config.toml
n_layer = 12
d_model = 224
n_head = 3
n_kv_head = 3
head_dim = 64
d_mlp = 896
vocab_size = 8192
activation = "tanh_gelu"
norm = "layernorm"
norm_place = "pre"
norm_eps = 1e-05
positions = "learned"
qk_norm = false
attn_scale = 0.125
bias = "all"
tie_embeddings = true
parallel_block = false
init = "normal"
init_std_qkv = 0.0381
init_std_o = 0.0084
init_std_up = 0.0381
init_std_down = 0.00389
init_out_by_depth = true
optimizer = "soap_variant"
lr = 0.00867
beta1 = 0.95
beta2 = 0.98
weight_decay = 0.042
lr_head = 0.0102
grad_clip = 1.0
warmup_steps = 200
schedule = "cos"
final_lr_fraction = 0.0
batch_tokens = 131072
seq_len = 1024
doc_mask = true
train_tokens = 442600000
steps = 3377
dataset = "wikipedia_en"
Each number is 128 + 32 x the weight over its row's rms, rounded and kept within 0 to 255. Layers, rows and columns count from 0. Numbers have three digits each. The size before them is the row's rms in percent of the matrix's.

# layer 8 MLP up, 896x224, rms 0.206, rows 232-353, columns 168-223
100:090091141130185118144215151159114136167117164173150171126137141087162144168183097166169095085122122143124201156118101139079140180122118135077135158079140155119146099151
102:040137169180139104115098167104076140170125123186123158116090157163120142128084155104138128149083164089081181202088077153109115165140123158105100147103084145156133169126
091:156092140114170117148117097187162146133153088097195130143133136131159129127143109112144111175170143130088136090126171170082073123079077158136163177099146130143124139132
105:142104171135140129111113126147072155115136116154120165135148161108112185089102118107149108081168141111130103142152109096112188153149145091159178070101121108108097131110
095:128154106138081077115070084130108124120145161119177146096093161095088180150169162170177123173136089128172136115112182115112144157144084145152105101132100205103116111222
102:147150102132192116105149165192080084145175110098163111087137137214116133156197170124095108161143132143114126112180136111122141102088125103155147127116107192096148104174
092:117145099082143155141087124088048115155168157069139199121136198119124082113168109095142111079080201109107127089141092160083154182126098085125194173167155153156144204194
111:134161106131191197169118105090141136136124170144147203144116117109193128090098067069111164067116070083123156147139094172142212134113105057117136171111078172129069113112
089:147163139166152108124120161170134117176071112101159103119129082118127160100149086141157120166137165111084136088154051110142133089159132112099076099106118118144123109166
093:133150185087143116076093133087119160071104122134153122156083177164139158059141117155069160170165114169069107140125118156121109161119122136118166131140102173136074143139
091:197123112127146110144102184166133147160072131151113112137151097164083115127100118178145142161150145074150170068138150078084183180131098092140114124101107095150110125106
105:135109118139125178142156111123128130159142164147116118175142116156094080119150082052186096107079180134152188159127078123099122152081092131129109187142113141164148060117
108:126083151089099134052107068099082092133172147146133132125120105158109110109086163154143115155138111148091121177101075080098154096064071103188121165131098102057124142128
094:092132193104152109063129206095070125123049153102078122154123077132089094116164145151149149139161131116161119133139117144102156094168102052131155139132087106106184104184
100:127086160138093075129107114128099122131114111105134155128105095132073109071160072110139142159089147111176139141121145108145141209131158127102115125128191148117127151107
087:123125138126140190161113155158125094172166111081111161051121161135126174208133113065155163075133108108115152135121186164122117134174113144125142156168100095119124139130
093:135209166105089163088096182146115142111131085084072105184158066170129082111127131137081095088202100107167133080122127137114168146153134141166087078131147107127124136211
110:125140091168123167163117131094169081166004059113115072133187063140145143085124124096126144077177133049113116160069159193116120145119091149154113175052144117178146129145
092:088109190082128125139137117112148117167134080127053112131102128153104138132075100156136131072128145094169155119144121107127170135047105098113096138088112082129109163147
106:137195119185098133138153108099070127171093118082153144097187137092169137109073090117090106159094092140146193112137079159134121152139056111126103174183124168165141170153
102:143130199070136144148134055098152149094195137081179107148119132133111115149123056113119170100054147115192126120148159069125098132121098167136091093133106136137109149117
095:139116117174149143153110082163059169089138093122126107071183145232169094127192225150149102157100159082075098166170089120116145109122080163106168103107133156172051117176
110:190147202176161163111093166175142118145141120139137194181109126166166083163143064147164092121106052096074124144109106122162167093076146168060131162141052100077116125134
100:126125131155099160102123103131148176128100118166092120139246139166105124146163153121203166166120122187139157114146124134134132083138087116127144095126046134148115107155
100:139152150156144160118123134133206094076108098136125164150125129128180135099100121137166081170122061137092117104058157107184144182137116148118116173182080123167092113061
101:184104117158154133104134105089153101108158104083168131145162143133102143127127202144121154078120104095140115077054126108139102150120174028095104149147069189133143108129
099:161121083127159155086155129177123117149111108150145149157122127180155108177157102106110097149126185162098182141144178168099166122075101098126100098156172133162133137080
091:148097140117068144148167166120161180116158101064102124108136094131164149153134104114128146153110136081176148137080178173131125119166097110135141185131145142076158064113
102:148125207158121105088156138088169137132163176137090144152092123111141143112127145083066102106148171131107103085146137105096164154125134158136204138110159107160157111121
101:127121177104169134191137117160119141103126118128076131156123114155133110111097134162146120048114141135161137157107135134126153122120130052115126112114129140157108184087
097:102132175163142114109122123062139114099103133121105146117151142070160142067154135105124107155142118120075149071172175112152134055087132146144119170092084131143105173117
107:096089105162131142066102104120155138132143062128179111120146112151086123128098155128156129121158141076071109093159140160151127130184109145066137136167149112101119162088
109:126112120114170131137119094094134145114160067164127140087132100096150093079107145132146114117108117115095179094155089071077122134234106164170175055131176181136131136106
103:150151101114135100114100137073135149122112160159121112068185135099150137138176083111114124065127121090104068123138117140148152142102122143090143144167111138132141105129
097:168185153101129111138107103137169096162136084155051164085118190116119128115127111091099118131117130092152132135174103077116132162138152139103216200147186185063130084077
098:073174056105149152152128106098118141077132125154157149117194071147109126197138106176075086120118088086112118116122127152141158143073096113142091130144188107145105094140
087:108117091101198197158087129162152176111111138148086130127144144102183122126178116107183129117108112189118165148133091165103201169147119118117189104031089142144092170160
108:088130144130186114120062086212145137146162150109157089103127146122096142150169148146148098120142131134095076133107181127109117074116063132087093101127127167098151100108
099:117123138164148117141124154135149080113127138096099083094116062135152106150149110132178158135116129105142075127189103099099046150149089156179144142136095169120107088164
107:165101215166165083101165124171183109102166109215134148183143136125089116078120109158164158142118110163085136128171083139096155159092157124076092108169131129155124124117
101:088203160120129097103120151126138115114142082154146098042084150109110200181148195053123121115076118144105146104127107084139153129049116119129114127109151169164143166156
095:131141170121138128095123182173187185161163168157166134161170168157137042092099091173129142102110152150143100141155138045103135173059059101135119160114124093104132129066
101:136144144108123074092129150099067115144114101134192160127079116100160120061112093103124144146111133107096104072137183105145085123081137108194143108174129064058137090105
092:081111103127188147112120124164130064169122139141105142128168199075128136144096126063108128132080055125102175153178095069130091064166116159084150129104104109140180139145
100:119078135099138181127124117202087201118157127148121105094104118098130069129154151126188172081083104121135179144122141140155119094137110201095093083090114067086118137170
101:108074175114161174094121132154153078158121118104107144092094119169102098183138129082097120070106085139108093144115154119120071121143114132152141170134149107178142169084
103:130156135145150119073066138132150121150094161090124117118150123157156163180151060152121121053144164118104136083119120151077069075083104064054142137146062175080116171130
097:164117087127138165154124106130075137130140132165115083129112131076146155100099106173184169170163152143063094109124156048168113169106100093179108122143110123120177134134
101:096098132181129143111150066098098074123099132156115150174180128137078131165117166151143093135123127102171141110120134151143123168116125151072135107161081152109096137216
095:148169137166145121155140126139141143123187119088179149150074135120129098117153159098186120101149157054107148175120140151131168153159115109151175155126082100149171126114
098:098143134088154105140124157096137179114136072136083122101107133100119158201164123155095103081094102109141127082145131116099108143065124126033126114161168182137140118111
101:109091122144092140102183119111148067122080183102112133077097112158109130108169134170142121158117098105119225106115207138126077121167081132126171167079164141136093080126
090:110106102123125155172144120119132167105137160150133149101175067159131169113133141106123133121098155140096168101152137115113145151168120165098167143139170097114171178164
107:098137147138173114099169200097110064211133157125132092117133085142167108142138183135106133099117169135185142173077134060183064094192123148124172078166173129129139107134
113:173103110094168096097176096164125106154153135096096071129173122133116090089145123124085136156165208083118071206158102173103155164116110092122079116127120093156100132153
107:161162114135154146125098139098071180079131105111166131072120090116151143116143089123102108137148136130146095102103102095078128091147131108084091123133123165071118183153
101:161090110085077111207109136111159170090112084186155137152106098105156150139105091095107087118156102116136190155129141112124088182102129101119136135133112148093129163108
103:124070109126133149062096144148146042133079153172135102143110131130084090133165131157116141093099122163106125120126133125148172074131150155145092124136105107169089114116
108:188178054109098101108170206144209167117082121141132111155096128107147211085101119139127125201172169139117159171172109150166118145148113154096139158082136158136128163087
100:144114096106095142063120111110122104150173140119122079109127064160108179121164076137136101178136111119120079129100143188124177099162102178171068126095188155093107177109
103:116156169159077086131082136097130171104143152200126084136126121102116134158130044106118115135151081136137145121110161094149121104078084117105076187106094071127079090177
096:152105097089187069073124142103134137144138129102132111073119139176135142116159119059133144118153132161092164168107148149176088130145071134093058064124145101157109157059
090:150155126106172130100118172113114124143079155076073103110126100126137140095150189084137111150134185059138111219093025112104117173138135133137088146101136129086136107076
101:068093132173136114100102166171146086117121109092141129071157103116084199091127187145167119153146177077127165143122091125160063114132161110130079078057212129102143105120
100:162098171105192115087106063041124108137156155115181173113166117139096159069143126150058141101137165115144149147107096140125118138165114084102116117107166098127149107169
108:163130137108124094143168130153094000089131104139079125092068111073174120123102118126130087143094145049143154119107151054109131137168123144156102153140183141139160141147
098:129145140119094124149118184133163112138153122071119115142156146112117147133187109098109084053157098081076119164140111082113155190152116082098130079122129153142057160172
104:117128099103112138148162111102142151100084143164107102076091159103194169155107074127102152161114151153125084069085135106083217069084070138104140177104150118117147136130
090:172103087096133171140129187152081153141164075140133098160141089077111188137150172155141122154098126150122100112126176063181127110100157100154103154166143126172169115115
101:105127130162189095121108180163113008143170097132111157094172121121168153105112111088099094104099082083127104185131131141131164087153132179117110153141171139099118132112
110:111098200153118138121173071115146110133101080063153123111125132133148162122112155135119078143120100183132170129168123159112085107099102147136175162080178111154168120124
095:191123095197133081124145077087078138119123112124124049113134136124106133084167128145090148116179128151116169188129191186123137153092165114137125155109138083143134126163
099:132106122079167128120115061168137098118079139141153105111146135117116115137156053168176177127104136073067151112160113099165106099136147152164110077135080152158171153192
100:125094183108107182149126129170106181118147063124104112167109106091108098137154153125157141153071075124151151173129196107069116126137094133217164111129107115117112117151
099:135156128166123069095096115107122112166111138127152095177157121090151104158154086111121109142168168111117159150122161088181137143092104109107108140127181169126129100105
107:170100165172175119160144137158090054167097098125092111051147132116094131128156151137140126104130156095146141192095113107112176162114119168055111088111084141121111126106
095:178100069180146133140181161134145151160133122160101110091154096131127161098063123184144118105123103079156134165190095080211096139184090101126147201112104073179117187127
105:101157116154194139100076076117125132126141111193120170164089151152158126134109093126091124062124106180123087112163134139100164117105076071180146066171139130119179115119
103:110162136142121112132107071130113161138088099094112137176121124187149153145123130073113124098147090110111163111119098144171116168110160107111113056145171123166181162091
099:112059099150126165094100150170179157162129080130132156094130097052141137152094134134186123145121055127155181146117203148106132123111141109124072126182171059119183205149
101:140139136184107191200152100166108147072070113182107127186117077189144133141129133164138114171105146140135168117132146161181098174082134083154134112111160179105116158154
114:124145134176119130100168150127132138129131079132160071084153128119115126108088125097150104124078101105170197162124052138157158101111137093138126116112152142119131103105
106:139129115144129129128148074165126125083062131114038092175097092144098076134118125162109162089107067129121121138120099137141134101135117093172141214104153143148141080131
104:172078191096128146130108107105115159100111115108142142196120152181152147099107099101056071135128151144110103065112166187117147111088126135143124127089149140164110126134
092:177159148151070132147120097102063132107084127082088102125146177060132123123111160121128098121120181200131150153127123178166115115098131081128108162118129159143090092148
093:146140118140170059129119142182133130133119104168133130168078149118126162050129136130143186102159156158117195139101130117110111165116163113118149104204146163122077129142
088:176130163122130197118164113117082219158186172132101101196161102144164151102163079141093146127101099099142115078111115094141148104138127119126138104119173108094167136095
099:052163135153124172120155171152164154119122162055115078151159092139196178099167131123157156157124077167099130111132097098044137116082159119116125096138112089144092123086
107:137144142129117073156091096105125108092116165089132131165153110214156164148101150107163178159091087111132127133178156093133117134120122177146144116099119146145096142157
108:095089096115111205080070170175187151050105125119127113126127197135131129084121145134169145190054124117169108130124139138085118096166080106133143080069156111054144136062
095:119103147090175066179105169062125147154114184116083152170048101082108140137155123139171084104115127158215157112172117115128133130121099180161121106119090142127111102151
108:123107103122131077114110117093162133164190064125136131109052108161093149109086072136100099103131075131105130111143099149088134142156081122136139169157087169161104114149
106:188095128140140082135099080177115119138116142126103107122141124113120183119110097086062165118119121188172097146105090206162142149120121094147142138164078107188112121172
093:120133062134130186111157131094110128175090153110152152109119126112106165069125138114112100133162137151102135188162116119078096197089149019109111043130105122112167078172
091:114142161140065064181097139175139126126117125184109098140120122140148167070116074111109124215170142106057115150117150130101123112131125141157169104116070148158160117135
091:143075133096093151093138189166144172178076148110141089121137133161165148100101110150115191108208149076135151165191082132142109125129095167181098056107060128181142140145
099:112100116157102130120128170102026119171138117119128121144075150064109105065100148164133126101151135123111111125112120160082105127165125125140178144116088181184122140128
106:136148102184091104109112163170090140155129127086129098153121152154118101171103124115089084176126114091151149114142194180113127150133128099074107113144183115155125122049
092:160140160101122113151167116163083104103131158171133125086117111107168148141200064070116107127105103086084126106102089167149185137187118106165111118150116150105110107157
104:144106077084158117024099143162144141162122130115125136185112133062141124111090117133098133108108142131113146118108100093149105140173152063080167165140174140122094147120
098:091098178140139055098119078133113135138164106108048128060168145136136149141094123101171141079115144127106180110118077167124134137132121041150182151117138104158196081144
103:095137100134186113100119107063113154048064172129144158143156103102145120097119069120099055144137195136103061158074144109105135175095122137101118153156116117197177143094
091:178090159148104114127105166148165144141178158144181155131087149141131148125155113115086069105178139164138119156161071091130178174139159108088055139152100144110186112181
102:126188143189151083107159164094107118161136172066114122106080105137120141159139120156150092174126174136107158146117144068115157096167108116156121084129110122129134110223
100:157163101095140153116131103095081075160104088097112148119135147131095127126122163035107109182111131126099133155151145108080087136126164111074120111127209116130167217115
099:116197122131145038182116088035150173143111160073110113131116110125129120155122146116133111112173123128180068109106129079170156160166109116105106116148146088154143166121
098:166148064148101142141111145158152120157097094155107058122103114122099138114164140149153090181160158162098158136079130134146090114135093147127127103157157101129083095179
095:147176180128157145055123087145138133140136172152130085123116115123067115135186081125138096159167087179110121126141139117112119146082105102097042153104118129179159123074
101:115071124172100149203119121174129135086158063124154136085034163106130139113124150082137090146153128092115101171085084125111133157053151124129134184072050119136078164133
099:108149206095121154147113137145185080159152115102118105084096126124145126164099084129170083147153091142131135186148135071097197126140152113103103081134077095112104091125
092:156190138131040056115118177110131132155163089147094094125101133160163129121087148102136149103168109082150129115146170066103127181184069115114133119153083139093188121116
094:152152067119120166135069142182140140130121164111127170109093143088139075145110147121086100191166156163134140186088112095142118145115159080176124161118134185170149155155
094:142096120125104123159096152170060173132094165104170130123105144170087101084162152110069135100173139107092135110150118122182176130117137138126073101127139124111109104131
094:103120134119185120109142149098121139202060153051141161163136121136121122119135144120074153147082152115124121115126088187135110094145108135121070091070128171072141137221
095:100133112128134166077154134165153132143183107072163101100131080161110128092177129117141131113112175192150132112063167111120127066135148105080164116134138127135139140129
093:138125150138192133079147127133103103124130105146095068114068139119126062127114109124166117232131140100117111139163106150131146114167104123136046119152174135147173120154
098:115154092139156184121081149086125102174134165148129046130156105120075153125098169150140176135177144071115179106134156175120082097098102157132097137146067209156096171102
110:133121065113136129160118144092095088108104167115170155101159125102077157160084165156132163108160183188119132122083118139072105100185202106123112148185174110119145092162
094:157127098096107165133096125137099138095073124125166100169159171102144103132057182128117100077138197081174076114136158157088113143171158148097188176137072155157144104123
088:177077175125118137157100175182137088169152139115122162105136109114135103155071036146128136068141095121165111150127068093094110138124095139135163164109173153128137111172
105:129126162073067164169136162158134113119122130115120127153090152159098075166150114167107086091152058101198129085072138117160141152119118103074124098153145130108154116184
097:178158122124125204100147149194137105138142164124132086152131096100132094135128103076173054161097159120149147128184153131111125129154129136136163176156101113104110177084
# layer 8 MLP down (transposed), 896x224, rms 0.209, rows 232-353, columns 168-223
102:133120116094139102096131100085152143136107122176155095090138157155179161114123168110175111149153090107138157144150124124125109121134124090175156210124148172108190120136
107:100102114105146157097125167172104118144129128063163105183138081129140135160149058063153131116117080152133124104086168155136153129112120146162194139136097133139173154117
094:128124060125119127165160151152091069148128149162152159165096120123100121161113162189097089123091079162188133134104204086129108159142166130135123122119067200077177170120
096:146107173125092147084091123122162113134142126113178156127167126164086196160136048109146123191130149076138149124181135097125143111159119148177117177158109116132112143094
078:113163123122130092169077086127122138133153136149124155149185171155118152159110113121076111158123158123090058080098153135087089123126115105165167175106097064105107128132
112:122106166098163118104104154172089076135161176151152119119122103162181094130155116146138096120159103121112190170068107134127139152111100169142112116074119160132153129126
085:130117115107108126133125157169071132108085158161144083099083120117190104101121177151142141096130072122179080153105098135170125142085137143135079114152106105117139113166
101:130160077166160133122137094074148090165105100099100113084070099139130064165144109163147161123124104094121085113109162094160101107126104181163093093105105118074128147143
097:112103177092120108170140054159148141125201150130103075152106112106159121144161173138061156066149121139150099139138141147152133188054133120178138121120099139111063086174
091:104126244120138152161128132116151105130103100093171123136159133138083121130128172135139170099112166159124141123124104087097115173120217131176176147128086122165141164101
099:140035118063153156091090119086095182157120123112171149133153143107118149055127109131139087077118100181123126122137056108145143102163148165138133088148163133116169087145
106:196164122087135163160148084156144134115097149162131120147140096174131081106164105148164183042167164118165139114092117109136135084146163195201124091154121167176167112114
117:121082158104177159101110118171090137147100133094085185096127099123110075093156096155111083182143078177088134110119130099099170131136092137129208118126152158151092196110
099:093125144131136137168135103122110153194137195162157111108100164117078153094115136180113161174082157177034161112145104111133114120139116121155163143109109124066136141102
106:078169106161183108154086065156187119144159181134076091157125167132103144077061180111137125143112177147119115155199112123148135152176129094143075139094151136132126139157
069:102174178141139123123154101142158103110149105158101077139184185155099113119178107096069180139134131086127099118108168107122109124166148117190105098097111110064148108084
093:104180086075126155121105094108103091099102134088135103080082129086117203137107148105135139140140062134111107166100184153105116185121130166070171156125168170098150112063
099:068109141119208180153158168121106162119152058106145147079114131095114120122159154156142185095171081126144135170125154102142133164154189141160100155081120125144167117124
101:122104118116082096092166176120167085141154181089154044063124165057111147145143119146156106117132154095093160114183088101117106094129140131096173111144108145140178131114
107:089135119147112136130106148166115131152108120110150141119071145122095158137161095080132096160099159130112112168173118109085162105137173112155125124156121097097087080163
103:090069212090079113147157170138154079140138107157181101136165199115072133132174087141148177099118129122138126139139095167117176127086116146139126107159166160126168124124
100:129109150147074104087061122114058131125168094060164063123168116136093094132124140121117125165142048074089161151139114129138164123138196130156087124116100087143106130100
103:075112146108121133162140114114107094185128030173142080098136098103139132095118120133121129116131085114154136088170103108129137140118109143119092182137184100125108155112
105:077166105057159137153124148132116159116177226126117170111104048054147060157107122157093125103124140060158132192112172112117108105137145159140046181079100102107169159133
107:099167105123073091105162114132148126122102142150146105157136109110094129093114210087117143181131097167102167154088148105111210230122112121129091105100108147161093106157
109:171138139122106089092137102114057114130177105131136118152097051065133109131103088116131177189126108108169129151126139144106144140144136146128128181171160198105170133046
113:069143126115105117117110101138127107089116062127102082146175096123053090083109184129208124130117116112147126144137101173122094151119186104124167130173136106134133120154
083:095152128095132126098121092141131102102136073115169119123105073173060201102122163176109165081172119115047156119098110106112167122160122138096090183114141161055124169067
096:093161168131092183100108183146093083124108130118107162089116132099124104061163132135184107121140067062118177119116139096051156074171094196162162117154128089203169151135
104:075118151075108156101118107123130107193132100109141110101100106168119143139150161077087150150120116143106142124109121145095164135145161171124133099103149108051067104121
113:131118065181139183153103150116151116133154174130085073116112086106151099110177129083085138100122145167106092089136143073140150130110135096167170121093159115151137077139
100:163157132148117087149096142166118134107135166124177073086188142089143146182109134134158120117126160138083124134083144139157153094088162095126157088076188087106100155135
113:123107110122120073111143159106082107155087123123101143126082146174152153121067111151131154093097167130224168088101093073107105149153099193128140132124232074137126137123
106:109100103183104103165127156099118079161114134197093140081113140189099122104081106133131126132176110092127161093073111201135135160073129204134184136069130107137126117084
106:145144165204183145133146082098141188119127121059140132104130151178148087105100135118130106100084138128145166111195162130089134135161138133144084130114115103120147109125
097:182153153162138131056111165138125184153126188168095140080140111157145138087155102144062124076133168110138121164151162083177150106109165068109151108056087155143148069104
089:168136150108117138147049097159118080152115133123084075140113122150150111127186181163121149069181112128116161126135154154133106177104152159147171158131106083140145157112
120:120133112052109123123124158167149219102130149068121158136111052136117091094108136146067097180156144128164138155161102119164086148116107210072142091126114157052113128161
107:131104174151185108071132158140132121127096123075082114106144092139139102179149118155142196114075106089155138129126091128139129114113081181124144155136159175119171099108
100:133159159115163124180187109191113129078130103161164121111133172120123153126144115103114103154094143144120150166131107141174085109100160149134137141132155126103162156148
103:122110158163145155117120110142112139136093125157120071172156077131118157115124133155130202162174142066141106105130117120148135139124142097175190082129138112144134160156
082:126163144129177105154097121147106109205151076177162077086115101091094094056091111142100159112166125103115179115173140116126122150123133113120165101215134134149107133111
096:120085106151105091178124153107108075101163182141138099124121111086096155091171134141066128118172101144085110140073149103107143099158131163112196176122051137086121142161
099:144163152122086178153170094143120144088124087090100120133120197092103134098120132166174091088147071135154105076138084089105089149156159168126147142100091136104169089125
116:083155156094087119157072064168144165163100137145132102111206071079088050118136151149128115121124106118149154111159120107110105077111146169144114068127099120106135123124
096:113139099098145079141100148128144120112130198108133145128136142067084085116107107135131111120104150152214153101128191188134115124100203151130148084143048142134173154085
090:109065138122198108107119059112147055153131124102154163128173140076152168110161138126080127110114111111174131157116071114166111182138149133151114138134109146109101090130
094:059126051108125111166071130146079126111101104142145115102137175157129074109154126135100170138089159097132166125144122040145104147130164138160145135146174138162117162124
101:095116129167153126122129072105131189155153120200128101089161146122090104148085146111096156128158138143126194172120170093140160085207174157200178146125079147147190132096
104:195124106158138101074076132130072111147126135121102133101127164098136101085118099136106114120112082092085147125058087098138142129109102159106088146129146170191127147094
094:157147104127068149101087110099117156135136123163123131117098127116084114096107131098138137141126141093114151085125181153132140068128180157063139128170156189121185128133
108:126200165107163159097118122086122112148140058106133101129096074115121126116164148138127100129129097145163135185104153065182147186131069165198098153114130164088137177142
093:180118157120138152047121144172140086126119146116182081152093108084103095132086133122131153139103112108048105090120105098165130154092143153144119134131167086106113095157
107:098122113123173144160100106191126126116113103101124118148157087111054130061100125099157069147116089063108111040171110136165110134136088092131187144110084066135100127094
108:138167164158139096179103110128082114106127097153149071040172121138174146132171132114072105114185161095177098139145061097115168053124111135113103047152142190121153142137
104:093173167112160094112085094195070150169169132130172128143104123142054113154045091133106111081125132134153116068106140077122117143151179143180199118136148167122118156115
107:149096169134130129037112089120120130162095174107051155101111157134161096150169141125107137172165070190120106090130113094093174072175145104162145107107104081123141119159
072:163115148107070143131194163129164124130191133114099099182140156145070150149142165117135174097108125112095114116105090112122127113152148119152144112163119041099069106146
100:091145116070117041110108100132152135113104191103070064127138118101123100115085163132120087133098096143109158167166136131121094123129143095150097071103093153109119067155
105:144163123194128116106115125177157136098149149163137108124124113142114126105210126087100135092172134137145119148099134112189149201067148120116093145120088182141114097145
103:182143195137154126172174143161131166128153121162132077147146137159168082132127168145157150095139111094155120128151115147123192121168182178141095123140117099211076144118
106:112184186078164148118118147101173147109093135087096107115092098119158130217142147107144130135113099130186098153073081099135121128137141105119186187139111153061114144135
094:082160116135088125175099081138103145102119166133175141127096091142134127114135116120122118134158078164089181210156140113086203092136104115071115051081155118081108111134
095:121118138126152094149118144070126113112110107089094096112119149102114068145148140086206126112127142107104102124136123177187106179112114189159088134128161138122098154145
091:118160136120131124159161105103116146186126075115102079057143118149095165149113136092163109100095080112103135129198131133142173165111176092133105083163147143164132067179
114:148165150170105128167125101101107138110151128096094156129107141108183195089165116104101116138133121131185157132170069150185148131165095128129124156108149154063131123156
103:132098136049181096145107105123117123125121131161092163064075162101135129106182144125147136110139059156122127159069079134155101095120127138133124129137130146086163141105
104:133170149109139185083155141114121128111166062138108090135166124104182093102093128150090077105080126108087177151105141086120130156182143177112145130124208148100147072152
093:108109091099136145180140142122087124178099126076117101126050056057089115130140188147167121187173074138186110109098119106152191183109158116139158157080126145164164113127
104:103104148139141144142103082123107149158093115101092171099168173149062109170148126104108130127146086157135091104194097100084128165084118121107115084123097108213139118124
101:133151097113086110151146101144096135151133131122110133116137118111146127127038118090185153109163186108125125145142074114103109112175113126156133128101154109107141135148
103:120135103079121110100226189130077139136072115116113080075127128134158065078136136140129150080107132054142143059078085125142146156140100186089128128184156098168210087168
092:166135104123158072124050080122164116089092140139174129123171130124162089089158192123092117138151164111087121152126164175140142159140161103136165141135052163124093127141
104:161150143112142097121103134080138126142123172035144142121164075130159116122101124135141130079111189111115139167090151118117163148205200086105129056102183164163042072083
089:115102131148114158171104099176185179111117130129094158092086117138085180080140187147188164139115149156117112073104082116096104116132066144132143122107063163085146141084
104:109092111151056108145153097068166175176156175133143126160097110113137118175081156143104113133090136109177069127164110178126098082149113128151141104104118108132139168111
099:105060105150117152155187133103180133100144103144137121129189160118114185110111097129120179171054164145118152125157172098109098153124158110101199145141084170108104150161
105:126154089113143116185140133209080093176115087116149126114165100140079167100094099063127175132161053173154068098127177189062132128152094124130185183173157080118121107121
099:101141140143148146079112142142079101147127161129151170054143175106129170092149101104128177084092125175111126112119098141126125064083112134095144139112149121155159113152
105:102158150155115161168117141080082102144183122131129100130124135134135106116128125173140118086087152072145095142163142106143061150132101133163107136110118118168135101155
113:158113077152175064091110098161098108086153143140048186119126084148151106140125156125181058113159110154130176106183083162157121143132125135159087105126081158182127106147
114:117114132121103101182215117116102158124154190113132119099145086120168079120188169118127139155159075120129114123164093109123107173091138122163149098092143180122078140101
103:108126083131140119096135112072112148167140160132089118119094149131106119120175118122179162073092121111115099139176106141202079134118154172080086123099120181118185095115
098:124145133115053091105190160145129116160202094157131124108135081100134126140149087135183114171108128116128121111112086081145156106170137177090143119149082146127131120177
099:139113079092133146111148138101128177199192134163168146178037109189074106119162112132121153107110090152190081160123083111090137180147074131150151155113155178115159102144
097:089158145108176192116153097156146140060037061167172172183180132173107123162095109101116134092094082110141125106087140152133066110132098124103155090118129076096136093152
091:117175076131151078164156100080131144109126106122163082130104142100131072101048170091092121162102121138133179119137146141124148110142202142109130185207164106128085113089
105:131091083130147120123104134125119090084170140065106101061111179152135098113093130171078142173082123129100138126105127135111109136176124111152133101149181130140167127109
105:092103117155172047082121129114144102077208112144080156099097139073196136089135150171140118090108133123073102094140126100155093144089145143146159155109101140143187175146
104:135152144147131149172121114120125128068101055091097114144095094123094151055155089108153085122156152126100112129109131142143170113090072211101087101175102228148164181115
091:124068105060124108124089156180138066104197140124097148122113168092166116114110088085087131141073101142134102118101134175132134170100102112140084160152134126126137098037
098:120139127136065088122144166102138146148125172149114150105081079181167106124141096119123083079219108115137149164099146118158163133139168166121114116178137152156120110096
125:120196154130176099201114125133101140084080126195100097155149093159110179130074168101188108140089170124217167120094131170098146088120140104170094116221093138103113160126
104:122093155046185186105131129087220139122119153096099087145072103164075106151184152129120148135152146149142104129140139126159123131106137141161125145097152128107131091131
097:130126122152139156098130153143075170125128132121130121136112170123160084133075096124092083091123128157142118116120173070123097113108153089130143090128116082066102105130
098:168210206115180129146137151094112117125158084104117174140177075144095113109124132113161109108106134168138160104101147103111115122142136090072101178096162122085090117077
065:153137152096120115130109164142191163145191088106122129168158146162125121112131132088130145123177120085113143119117145120175137136088172093180118175080144142073043138129
110:075126148089099170088151119125114140133061109178167143099144114137115098209086132174178148114116143101165155069126135169106108141150105164109082118112048176179136152105
086:160161065197097128122112125113141094093118091164143140150101141135090102051103126170202145128144118101085211111114179163066094162081139096069087102084161119138117145136
107:096094070120181138073110100149079123180169121148116122151136113133094081135060123164133114043119065197081172169079177199098097086097135168078112129117132109105135148139
104:130058194102069090114144081141130102166090167124172147119129129088150092138144085178046150118155115139104092175095135098174081161135152106162098163080111112094123153128
102:137095137105115085104122193130088123131100140083102112071125109132126133096124105151142147122086081101126125145114182119173151107160188112160103129163045109106163143128
090:158146178099074111121092148141101110065116139110076146141144114109160149090157164233077119090097151089122118140082150214138161155138151086140141103148162145116121087162
103:119159167152137150146184151070133142089133143123117122094101186174176093140153167115125118161108152071125214132093130148174161142130103179163084042137139129168067095098
100:172147136123135102102105137161119121160088178114092149171147143081121098108162095162108151115103124189065205088166086184128156093112110141199067165124084136125124151155
101:112091157133113181087104056148167178100109110150150151136104177150109117129060151107128116130085156104113078126115131124099103174146156123032213150081081176098142092155
090:187108110048158093118154144125097101160199174151139179145161186155141124179064122116081144062139105187150157113157084129118122145130199169171160081113122053127086119132
096:094119178144110159123084150140165106082116075094153106131166116120143173090195110118147137075161101103132169112109144128173116078051137160124084097123054103096173131108
103:171138135109088121151143093098126112142141164113138162106131107118090155171117146125097150136114149112096136164140173139120094172138089164106159134119160131109114143095
104:159120109150122107190148157166156100115198139175157140065098088093136136095108072099096104154129174134172099149130130118119115156133125123130028187127128109176138140149
104:113128105128134174114044141134088090119149175183181125117179121134113139107184135171120118113135083086115112115087136117080092137157120165151135114149110103086129144119
108:132180144183107132110149133113160190141126151139105173158070131162107176147090149064135101139124185114144117145122097103126134145149143157166153097131170076165142158096
083:142141166085114108171134110150089027146099161180091067089089077081100085119135123104089144149144071148145098152160146138104130100145208151140113121158135126074173144133
092:142107122123142080139064066163121110158053115111150077103167025088104137093131171165120125163070122114095124139118132126094165158099134154153166185065102123158123077171
085:155095159096152078143141079179131132182137114130195110183102092166083096184108114105179134140104155078135137104156027116102149172080099109134057139097199123130128134101
081:139126167095167153100115073091140129149140076133143098131155109077105183073114135131136112184134151060132126174170112199153152143125187069102127102185124135094124165089
103:121117144151192139106106109126112124159123126043148172147177076153127159113143078184126085078080160119159090124139121170078075128092139159164175102148096155118161136094
116:125126166137158099100154083171120097132110129110102157169077070150112089128128148164132072144139192119147171177122125100126107168166163122144113105170158121108115166147
108:109052135057098109124127066049157108129165115133083176171130208078110115161169163162117161108073131189114132137102145164119155156113130109133172143101200107068104079157
086:129161113117136144131129132020082142101111132197138097135123096078133115128144122085145159172093155192123196135137120176116137137125195074120140121158065111133133123146
104:099136169139102151171076146116140099133148146057115116101053139163163143135120111192127093124168128110144098093085109157140165136097189126085111098144108154128096125037
100:055103157122149196180176093152104106157092108114141175120142145145143057129141131159093163204121121082106085230115148086095172124083150119090082068082116135134156141099